python train.py --num_hidden_layers=20 --hidden_size=64 --num_attention_heads=3 --num_key_value_heads=3 --head_dim=32 --intermediate_size=256 --vocab_size=32768 --hidden_act="squared_relu" --norm="rmsnorm" --norm_place="pre" --norm_eps=1e-06 --positions="rope" --rope_theta=1070.0 --rope_fraction=0.5 --qk_norm=true --attn_scale=0.225 --bias="none" --tie_word_embeddings=false --parallel_block=false --extras=["some layers without attention", "local attention windows", "shifted keys", "gated attention", "capped logits"] --init="uniform" --init_std_qkv=0.0693 --init_std_o=0.0693 --init_std_up=0.0693 --init_std_down=0.0 --optimizer="adamw" --learning_rate=0.00507 --beta1=0.9 --beta2=0.98 --weight_decay=0.1 --lr_head=0.0153 --max_grad_norm=2.0 --warmup_steps=554 --schedule="wsd" --decay_fraction=0.946 --decay_shape="sqrt" --final_lr_fraction=0.0 --batch_tokens=[32768, 65536, 131072] --max_seq_len=1024 --doc_mask=true --train_tokens=249200000 --max_steps=3967 --dataset="wikipedia_en"
Each number is 500 + 50 x the weight over its row's rms, rounded and kept within 0 to 999. Layers, rows and columns count from 0. Numbers have three digits each. The size before them is the row's rms in percent of the matrix's.

# up: layer 7 MLP up, 256x64, rms 0.163, rows 129-255, columns 32-63
# down: layer 7 MLP down (transposed), 256x64, rms 0.146, rows 129-255, columns 32-63
up129 123:492466521505560530507476415502520508508508602459434432410582543548565441519471426500508506577526
down129 108:517471609498487465403453549523540521460526452519570433546521513464568511446506532518479554526488
up130 096:515558476469459591549529580428553532515485568501594402405573504575484530524436505381573493592537
down130 099:493416472560473533505502472474474510489544473513500445478466550461505555518558509458484585574449
up131 093:404502478510506628513500333550465614526478540519489436501530480522525560546457446530458505493532
down131 089:491526582480558400462494544397546504446545455400482523440405423492512435487497533537540570487461
up132 101:414495545444509550564476422536524530616530539491557543534504618501473373512501557413536441574425
down132 101:479459560572516472439496485465469447475399527567510460412539557436546559486571479553488523460490
up133 103:447507497436491524527447503500475566517606551544599516449545450559438513573513511475576540524543
down133 104:533475506481544464486568445480570500469370481444414476551461514478575434478526446535509517481403
up134 109:595540477516567545492458516399505491494546483563614369517491500599508521579512424500504521539492
down134 108:536556473550502436530514441475544553393426473626538509462542464441478534523514600522538466499505
up135 119:483488492513591471483490525469628633494507571454582448516510438529582435519461578468499523518538
down135 103:500536505511475438391485495518453485525378528464498484487558456507479550539463483590527449537539
up136 082:472539521474462516516534459427429546426493536569610605513588481544533441568534470409592526606457
down136 079:552540492504550541522508502562484478516541436445471495495496493488491499414450575443499471454544
up137 095:391574521526553491497550481429505513577482544430533459416487506557545495595463505501581468487545
down137 097:536436582497488447608535531428516566484504545460438489366533510426475525506554449514548538478442
up138 097:482536475532522547520412500567564510484506511508475564428482517466489448482589585482534504498550
down138 090:519524567459505539518516537407385558509486414493513476508479485499497600438470382436535477466483
up139 131:541502429394453513568417392446521597453445523556487497519557482451577514473478472469463479501452
down139 134:494488415522433489426468495480510503624480523454519457533478466459416452431433462504532453507473
up140 091:483493510387488562438441528579518567519551543506423496480613471489463532501488453501460469538447
down140 093:482442515528448584435511495459489485445521513589530409373545545506531563526636540508523547495471
up141 086:430576528474478516526533513404489480556484476447514502457525500550416448519595501442443466495393
down141 090:568516409612469520553554456524478551470449559497491521505545485473544520387442551449595448524606
up142 112:527466432483485516471503503477571530549621553461564455540624485615548559510577471467501502458415
down142 113:525434599456439449557517548429409503461549486490552525421524421425437534511490537517551510458512
up143 107:458445463454475502555455453512507461523482513504516477478453456543472513498478477449510428556593
down143 107:558469519522491429507474525491553524575523494490515511504536552501510421560523529475437589479503
up144 095:512497482503525522527480532453455540435490553467453526343597627510488543526433463381546497532446
down144 094:432503603536505566436450479496386441535421488516508500511495472514454508446478497515574505611512
up145 104:506535494520494481449529433376570472447504564545566594461551458556480535512506527461556519483474
down145 094:540475475541509554544512621627510521505550438506453437500418506497544519463507445451491593520426
up146 075:512526392490508491572510506549507506619612497531484483473524511494660465538524443580528557509520
down146 083:491499498552483453516452508542550483438474463510513475614532457527478543449471524502546481527470
up147 081:470407419442407575464458471527539541528536426557516506462558478478553473537517488431565525420463
down147 077:476514461505415453497550497505504448430467447493503498465433410485521544493468483528502491494523
up148 088:495435501348490499484528580546532551561498463466504502437610528480422461484449518430485462446408
down148 084:565484555500400422520493486566422496462446469530512508574491557550450554510493440491534529463434
up149 097:485454515429522460548492527492503515405464509537414493417539513504500379552530467417492482504440
down149 093:553464479541456580607512527510533471469526459490384556402437563464487523477500434524539490389463
up150 086:471571466507478546590514506537528656510498485583466500443508545494480599532560467538437547546452
down150 092:436496450563498377439619526441501545560586507499443405546592543536530509519530430539513543562480
up151 098:491468472534486515530508446577469566545534538468608503442577521450527568521466581446450539445554
down151 104:527483510476450421510520524551468482434552527532522503456456450482457526496505520471466513499443
up152 116:460443393561538598553536521485485529508491572547525536521607566516525500480467536500536534503465
down152 110:411536567522505460516547449499464509517503458490529546415548503478519467471532534552558476547480
up153 099:523558517497551494571508490462498504600528569467463465367509519539506466526515574448497527504572
down153 099:555474616495529547514628482517546517495368592483485422489455497468472526522524547545505535552505
up154 103:592513506547525575561584450543429494572521543500474588489589512531525499504449530489466590409498
down154 096:533391497442526380452474588515479518485470609517472421454435522492440439533580515594447490543440
up155 101:540536538532437540486568522388539572450472518519418449503504476481534394561564613460520510527551
down155 097:599403508537507479558516579528430458432489527496502450538603517449524502527597461554519509516485
up156 110:553483436489476642591537427510562551518611526514512539451517520436583540482527477452480514419469
down156 105:527483508492457391515421461510545467533425467465543539557461510546364464488482557533475475572497
up157 083:506464528426505467557454528529468541498540457563554542464584423446543512593492379508511587499453
down157 086:517528587483448515478534449447422499509559551500622567500541457496474478584452545385539523487539
up158 082:522388490430455522525466517452459522568479521566434458471557507503557543451480511490468477448546
down158 083:525522437475479421433538491488447444547532499466482489479512565544517447579524483538452611504489
up159 100:603560481431495525462549468490548509544510434556439348539483486528562467532434428516552492496417
down159 101:410467519493549564466461471586428476417517624597482504452475421529484560502569465530450458535515
up160 101:500458537534497570552573440496638610477587446568562392455537526489546520544466480551527571457550
down160 091:544462527415538512447410487519416468478517548524405495528563572517440502548416579520511459504495
up161 091:445424566441430453547427465434485555452525467553473469484457501496492458552528477482542486477474
down161 090:524462500523467556447504487599450403601434487527450491450489532514532570626531473524454525463562
up162 098:517539439568457458561554495384522504500520489495490455475472479507567398510556559474514470445589
down162 095:515551461542438616495465440533550507548490512447526462535542441447429522540449514517556509481456
up163 106:476576515484474438606520515469560475477572544507565510485562511463489512524487512478558531477448
down163 097:538541521594532457571415409483510555394429529410503504473565497467515497520381529480500511516561
up164 103:433505450629484483472475464466553522499448433490520499414492522528599561547553471507537575491426
down164 107:574427538568538481442502492523522444431516512517557528394457473517475613471478484433546532486419
up165 095:484587447454490492513437574459600525593498524450533475477510453588441461553556477499579445550565
down165 090:485419512594387476453454495494443478459456534448445455508559539517476508437454481497471507457440
up166 093:486581478480552431579513478523514512572526485502435488419407558527546470477489526575518528542530
down166 092:439442465531436423512485476526543465532387469576505451531344427514545462479494515583512475499469
up167 078:516473437636464422552492499442505468561507494472576527506525482527475370488504492482520478442409
down167 082:561460538442477458492497570616428509426576479442524543506539568481566402507502542535448523441499
up168 104:548481487524536466589576520434496513536499546456514440448483595528468410526541514526520608465498
down168 103:458511551479489452455416496583486534465520522423450455455537488465578608476569486609492562465539
up169 091:547443442502531396434472515453496554501471499524471368503502526492495437487476505532489488552573
down169 096:637526492556539483546551494514538449491542483522524534469460474545492579504622517448486468502481
up170 107:411530420441582498510537480483492585445520510532440507467528416556492457572421499533509474575551
down170 108:550483423457473624484516482501495422486518526499554516471497552567471553466524504411526505483511
up171 082:383538484535434440492495483424569557517475582477498522455512435542593388519565521435459608495417
down171 084:509485471473492545464495478543537471478446484531463517624564464436491537501440507466507518484572
up172 088:459466514545522434468470500488483579468453573437481529553498460450517552500569481476472526438558
down172 087:477470505548415534494550504488443555437509519557523547429592534521542479433481494541479609504442
up173 108:465490425472567565485436550477551563520495457460483464416536499574537458530551470412566376458492
down173 113:509546467488506502386521563491561516584608462435524487503365504523491479430521498501410479507592
up174 089:499568497501534505611508420524603526477596495551468534465523509434570484526486576520503466578600
down174 091:504489571496473482395477508516513461538370459414469506565532514594405461455564411541485554478442
up175 121:453536517406546435537465443493640488429583573525437477508524530540494459503515513486480476499507
down175 125:592472528434407547503522440451475485500501533574462520545445486468537459506556550377487608392508
up176 102:436587527410609498495490453476490507594554512471548519473519554558534476566553528443465522535443
down176 102:610410533579461507565512584500535565335458460494523500446503494494473568507488448558482470501493
up177 094:434545458460471489517540458552481535494534556484490428453538610567574504529455440571524482566490
down177 089:561500496499477498571510505422501494508512451536435609545469460463540470531553540381491470468531
up178 095:512523511422492522533472496522571562485466569491443478522599471596486476548547454517562542431433
down178 099:478407501586443488471535447519484511515518492524520528457420531443449447485485508491545549543486
up179 097:484482463492592462527432458576614524479566532576484517482463480523524534482466464483539514529600
down179 092:521482563505525491530627481521538488420489535583471504443505479451457545506494388397547470478477
up180 099:464509377498527455478508479542504559534514500466430465463571561500513402547576535461485514483473
down180 102:490549535479501498474528532510511408488465460517484529540474487539466541427534529573504476527582
up181 095:457388576546594471547444501472560565585458445540496500550466482535490462522558541489529423514505
down181 097:536503553475422509489491441492538518417467488511501484545609503454456486530538493458569556498567
up182 094:442395423542551518441514568504522529540447599503483499526518532516484417504598425489491456567573
down182 095:534498597478496497509508546410466530513533467547461389459440469426472574425466497490493492420487
up183 089:451542592502552576441567514546516542485440585560470597525522429482458404608449572398484499510418
down183 088:562415508427448470456417525538521583506503521566536447503476514454587512601471420463472557510539
up184 101:577540481515495553512552489462527526476551610470505385500525514526554460607454415479538530424426
down184 097:525491555587480513494502528544450475530478498526533508455537461508523522472455510418477492501403
up185 083:450443437441457457478474540457582512513503492444586458475512525502502460489560481528515511589492
down185 087:439461562457492456497443514504423494458550482503503480553549477508528521479534485543436520440471
up186 114:562544500574518546506488497503459590587550525586508524470559539522537435518530622414482544548458
down186 104:436539510459526477529532472560537500433544471481521515634559550514615556522485455518451544494504
up187 088:532442469604547442430546592506585480459463539376428482520518541541483401502474500509530431482495
down187 093:616389497453441467479498571456460558454528526538472520439455500467527553485541470483529464526544
up188 102:622458377488522519527528449465463528532495520485493514506487572463530448583556448518524540442455
down188 108:415480479521549576369529563475453512443402488558521499454498510473459486394424560400422440576475
up189 101:486579532492486519462497533523467564393542530424556542516487500499497482563603469462512541526501
down189 098:522489488473496472585492492576480515526460457475495453513574520429511405480473435439577448504462
up190 092:454483478423539385467522554460556529530520411447502488492604512523478433564451448475534491528500
down190 098:450431539562483392443435496474492421559555502558578454457475547493450543511548491485532537519467
up191 075:567489473441550456556568589597463470454539526483540447542512487526501433511495563550571498459517
down191 079:593524539505468440507493503444493506550466488529475381555556495517420492460527472523534464482478
up192 096:547606471511508534441469453373569487516523565522564492519553417590460530511569510446588457511531
down192 097:444457571459478519481532522568470606554500494439427519462432436424440441434479539473480511465480
up193 091:496481431489538590490551447576488520466482459414456432469497526455565556491431449492508552436634
down193 089:524512630446441486509427566566426529474537522556512556527554456550495456594523568559415537523429
up194 122:522439443535506493463411425404553486518442514464486443386439532505557453561516587492445472517438
down194 116:619508572459476418474451451533486465401475529444483486474450500503485500535406525506532532477554
up195 093:518437368460555544517417460486474507539557519505515426548561506594525487513529445557504453579472
down195 093:519503491490527412498503547552451586487519446559471522476464499438482510439501432580511498458448
up196 088:498505532461606529517590483488430531445479513527456477575488454554530363510532402550557432545518
down196 095:518514492437512483539491509533457618523495516466498583424573525498556542571515489560492511464421
up197 096:386452491547501501521482547563423523496489487460546461534564573566585398503539538533559554539477
down197 092:512451520499515513484525562479449530548575466615436462441470482452499463499543469509406485413526
up198 093:489549497462599524486529456360497531456438545514472548517567553552523520513489471375529601468440
down198 102:436401554560519467426470427444479496535504493472512522408465489542471453501486481557423398544493
up199 104:559499530486576582518505467509542477511563532532542544541502478467513525501498481434482504507567
down199 108:547498535408504490558501488517491387575500437443548459544535472460590479466584411482437549429556
up200 087:488503465462535481516478457495591512431523532398488488438511448447517432547572459415458504651488
down200 085:499478462455463550521507394498488428564509484554489488504450414423521492510464478510483482558501
up201 117:513511448533466497494505570364565537621554530544472495501486569533482419490475436489496532516538
down201 117:402479568549596545516584502503535514477494429521442518512502519529544549547520498572470526482519
up202 089:461525556409549550570549497485486575593472551479457437488503520533607479566576506511444430512519
down202 093:484460567449518487412508538430496440425432513412429475568443604474478451509527461557443411488510
up203 085:468624516578534541547507491487497491590547472484518485463532536533565513481491447427436531487425
down203 081:465473524583397481471420535502573490416516489610506514554507494486490503464585495475404573500569
up204 098:411510485504624423569514531506527538579529522489581480530463540574466508574524548509551424523428
down204 096:467532513503423481435460467467522419409506518459474537469485479418433501426451458579583487501480
up205 095:417580550477482549456579479405537568490537561539553478424589534597531459503548442508463402457483
down205 089:465455551543510433583399502491530460544470512568468431597509452481520501452481512449552552485555
up206 093:575485444549508495487557505443462655527528446414545567447439443505504508575508505534557412446485
down206 097:485533530486420439489406359577500559502473534555492474608526392553439453498536557565504492445486
up207 094:474496469555641473576510507466450488486519442425442474440479463580441468522431470449537482474545
down207 095:538423534499505471521472588374468545509411505544523480544398519482510521510526496520445501564456
up208 096:501536465571528468538621445477566516445620416560585495498428607569456517515486525398510554553495
down208 095:529516502515577441467506575520560584453567575526466494468457449492467474554475508484455436528487
up209 090:544488540510451464603589466443616501453468459509548569541528504514470519553565556508510453503489
down209 089:488545464445534480471461457527525502506514572476478542407514438524448448509563556499438501535565
up210 107:472447518459472492501460536511575539519539417522544478478539583498493431481656447516490499436555
down210 111:519518524493452488500497446472502464440544588587496377513456566486527515590464473476515548585491
up211 106:457440531442423572652520519469598513513512457578582479482509613517543481528538460450543494471580
down211 106:463455517486552460598361565534526562516508460551551490463580488511470545478467451546522520458565
up212 109:520381498542449550539481490527423598524584440537546566532466588571548458515557469450596529466497
down212 112:591496516525528547526547506483435484499498504574504517558364543435402485511436458468547477576578
up213 093:511513414536584541453524555455531449541502465510494452472507540466470554523529533455647489381497
down213 101:520461455492450441478504604538488471509417542474612490541399466505378483513487459454536531450493
up214 105:524536490522508442533518450518566541412467554529553441497495614466539521638555503490563418504505
down214 101:563529547492433573475488570478484534453442469465529506472453450521480476451559573632402499496492
up215 105:477513483561464478544508515524584534507419517466607548479548614534516524508576548504403384601496
down215 101:480431518451504482539503502434505450517486555478456460405465466498490455538494515417553515481521
up216 120:433477483535498505497511465409493565481521464466507491423588577587409432521523433470547499542492
down216 126:458549479372514475485461565489486537422477512391413551528594463560542536484447462499488465475451
up217 104:518559463446454575566581540485539537533590421484534465531505497573461393519535536561548512471524
down217 097:512460466401423460450506568558535534546512464464444418514474553505568440561575478569416481421480
up218 089:480527525479508600574504512512498533494428505503557434452455518502584532486446426525447549475483
down218 088:461466496475484474391447485509503516477564528581485501489519463513439518600552457557506426549552
up219 086:507543414500530516502516484528536495517554466542591562449628499441504371541455548525415525586521
down219 091:530512538462470477518495528508488551485549515470497447366435547459551486488572520540454573542463
up220 106:418553512494505472566455411505448511526559508546463494511548510581494487532420539497571483523468
down220 102:525443522592507478528540523467477536550464492457501452410552538502552551533557506485455488477497
up221 108:566573525463500463441543515482577484505474546528535514394520619463508473526575596548566495537390
down221 106:415416463507511471482467474454516580466445484465541465459509503558550447492464454461557493512513
up222 107:515541482514624521526623428425505484597501514439439558495543448585509494556509578468483536473590
down222 108:512512526411438500517491532505470538527630485511490549568524541409482579405505517525593519578464
up223 097:506525546514546494527470573466468562601501416490494470486462501577467473552507525506515509388388
down223 103:515512582539452525454485543539539481426508491514472513550456468438430574429529480537526485516513
up224 112:484553423400486468493420551559503500548534534518541546453532541514606513529525519396515462565539
down224 116:396425626543434462541591454472530534496437549563520387532529480544422541427522470482449541506468
up225 117:459486538563459455483540477532520499523481478450489400576524563611497422538492512518563486503435
down225 120:471489384500502503384463539570451570566592508504447527535470434485611526444551466427534447540432
up226 102:416559467518560493507423478426573498553475480484507529455506503401500437509466549486542469501507
down226 100:470442513597450549411434491417523508488439465566488429525473483463503517466516475558507495513535
up227 102:486570519434496566528484429495469560532555493511530480514550510492434440523474618466490483518576
down227 106:478448587541503465457529553542507495511490476453442478474469459541452481549523478501556544492505
up228 106:492459537522478550533487393564503488575490435510540570518540451625520476524461469505571599430508
down228 111:528466461578531403570558541474511587555382556548475498521592509505477455542399466523548541609428
up229 104:546543541421511596479564521411528522535492449503558500480602584506478486505537459432545430494498
down229 105:413493561482510517525487484549556483481493573498482446482477419412464522439531433432446510492458
up230 108:418456510442483550596530539485548444460471460580597473457465571523402437536533531430563455571457
down230 116:543430504463414468541516569380381500529524526550492489565482467453596482485531521410469488486521
up231 093:456538450415558517552503489430488510627582434413541513414486538511419482564515557507513403501506
down231 092:532530468549500451419478557613570480418494499426447518516495450496392528493487482591511442520446
up232 105:547445472416482562577535439460453559469565544455495501533560477515542527554485500489516479488564
down232 110:525514536437468535499489519510536488486494519518397452482431487405501641482529445495442551492451
up233 109:471462506599580548478457383533547595463543493482549434502584525530476468631440503498480523509493
down233 112:506457431516454449540537506429494513466454519508496433467439489580437566522518450545482551508548
up234 116:542609491523513569501492509460554592480563444404536491522497501543455473546517527442467541446514
down234 106:457541476504511521407558586456550496445515446435493489553519442446457506450464499464423415551416
up235 105:433481400428493557503473529555471508601508434529531464536545609594582516502521507524555445485523
down235 104:459439549522565454465558506479597497455467522441462534431512462356495494570579462515412468542476
up236 095:528470552519453593529474516445513522606517456589503545498566425457474496495538552479451519420494
down236 090:439620538458537489476517432494574473458468476495568488503452485495577529531445458512449481535387
up237 107:424581438498446521539428502394471528537509528532513560474537509479445489524480453489592408473467
down237 101:463451513489441473498463577470491492448493515537503494479485449452433514452508449477532512494497
up238 090:436586514519524509532525537430460552587520529524488582451527522513459521517609600499615481475602
down238 088:503448572439491441508428491410593504494530574517444551524544436510434441468491510458537541517450
up239 084:519472420460470444481451495424577502508532521436521510448459525460530424517474597409607563567426
down239 089:486464496538438403437432538563531508483437450574486354521531583483462521515524515560412537455424
up240 075:508432410485475430445530550538417484517488498422411420477509464532586486514464411549464432495457
down240 081:480454568480512487477481505524518501489511501536499519546477454501460511563540531496503458446489
up241 099:498562534495575408492482550431483575475532490521573508502605618610505465515485528537492459480492
down241 100:542434577438495490486520546558418571432442451567481452514503516398451506497485585563487443478532
up242 116:564524489510480543574428406478564525513603544517463492517510460567519494529483486388493471424508
down242 118:498446446399491500503543558478561604589489538453576538531479551494506412482550422553492568508505
up243 094:509518432635475553598574447473448552478401534538530501467564478558521490550396474475542496482501
down243 098:496540528400521492472472576528483435477578454499403465471463595491437498481611557552461450469497
up244 103:513531537421513531544497474470570516561498585572501418400594575520488438534557527545452562569500
down244 106:456492496509495520384528563431544552510553455553515489494457511490528435476523451473485575533556
up245 106:503594527478567492500599412489581576432616471531549528462519498582467438587501494419536512467553
down245 096:452503579485525467458415513536506517466500501467513488521395492513463537524515520444536395566479
up246 097:584542481476435523512520520478590503596457514554563440415558492544539485578448526547413587484436
down246 095:478495503611490544473454476524426509499479514545539504448543496424486589509554486568453524553532
up247 092:447619477422510499445463531530557576584445536472575544438548572456524474551545570532517481470495
down247 096:487478478506498440512527507493487462460474545534498413465439507431493573601513425459549528560584
up248 084:418474450479470493565568505473472540457551499485416476496571417570419493474500455503556617577471
down248 081:550442486520508439534501523529497569420471590568517483497542448560521522487535514500453445564536
up249 101:433528484476476550547497433554478467473556516522510477387515526522506496514526486422466503623481
down249 094:525487492501408459489516539526490546588454487533439523478597533504523480522516458553508472468480
up250 104:450454540555504494456546496484478514476540448514477468522520516548475469558501472514438498518509
down250 114:553534477633591518443411550476485487459510521558534533555388468512440503445520488549537507574542
up251 106:468532490372560469481542516483477498536511520528476408434528541503588575623586441520519429493476
down251 112:520500586491534588522490496528503471601447495556584503480470538493489460484474469414505485500431
up252 099:514543506453531615568505511542502529441531545496560504477449563527507571548600578407474567484505
down252 098:539548499510509492529505468490484530432478427425389540459390361510509567531484478458491461510520
up253 090:476547486502481565511400416433565572574479508479500514495526493495498462440491590440511481487542
down253 092:510508481471547520453446468542505556555536533523528488457586586471495620491447490443548623503479
up254 110:427516446498537566566557430528489520471493471510505530442455539502478420558523535421519444458514
down254 108:513490566527444496564408454429537558471538460500421511483397457505582482492431534434503452496511
up255 099:478489500488557507585483577474589503461461503464491498477575585582469507522523459533484448557469
down255 109:505379637567424509491490465519491464416432518476482503484470416532457539501466449476498546415479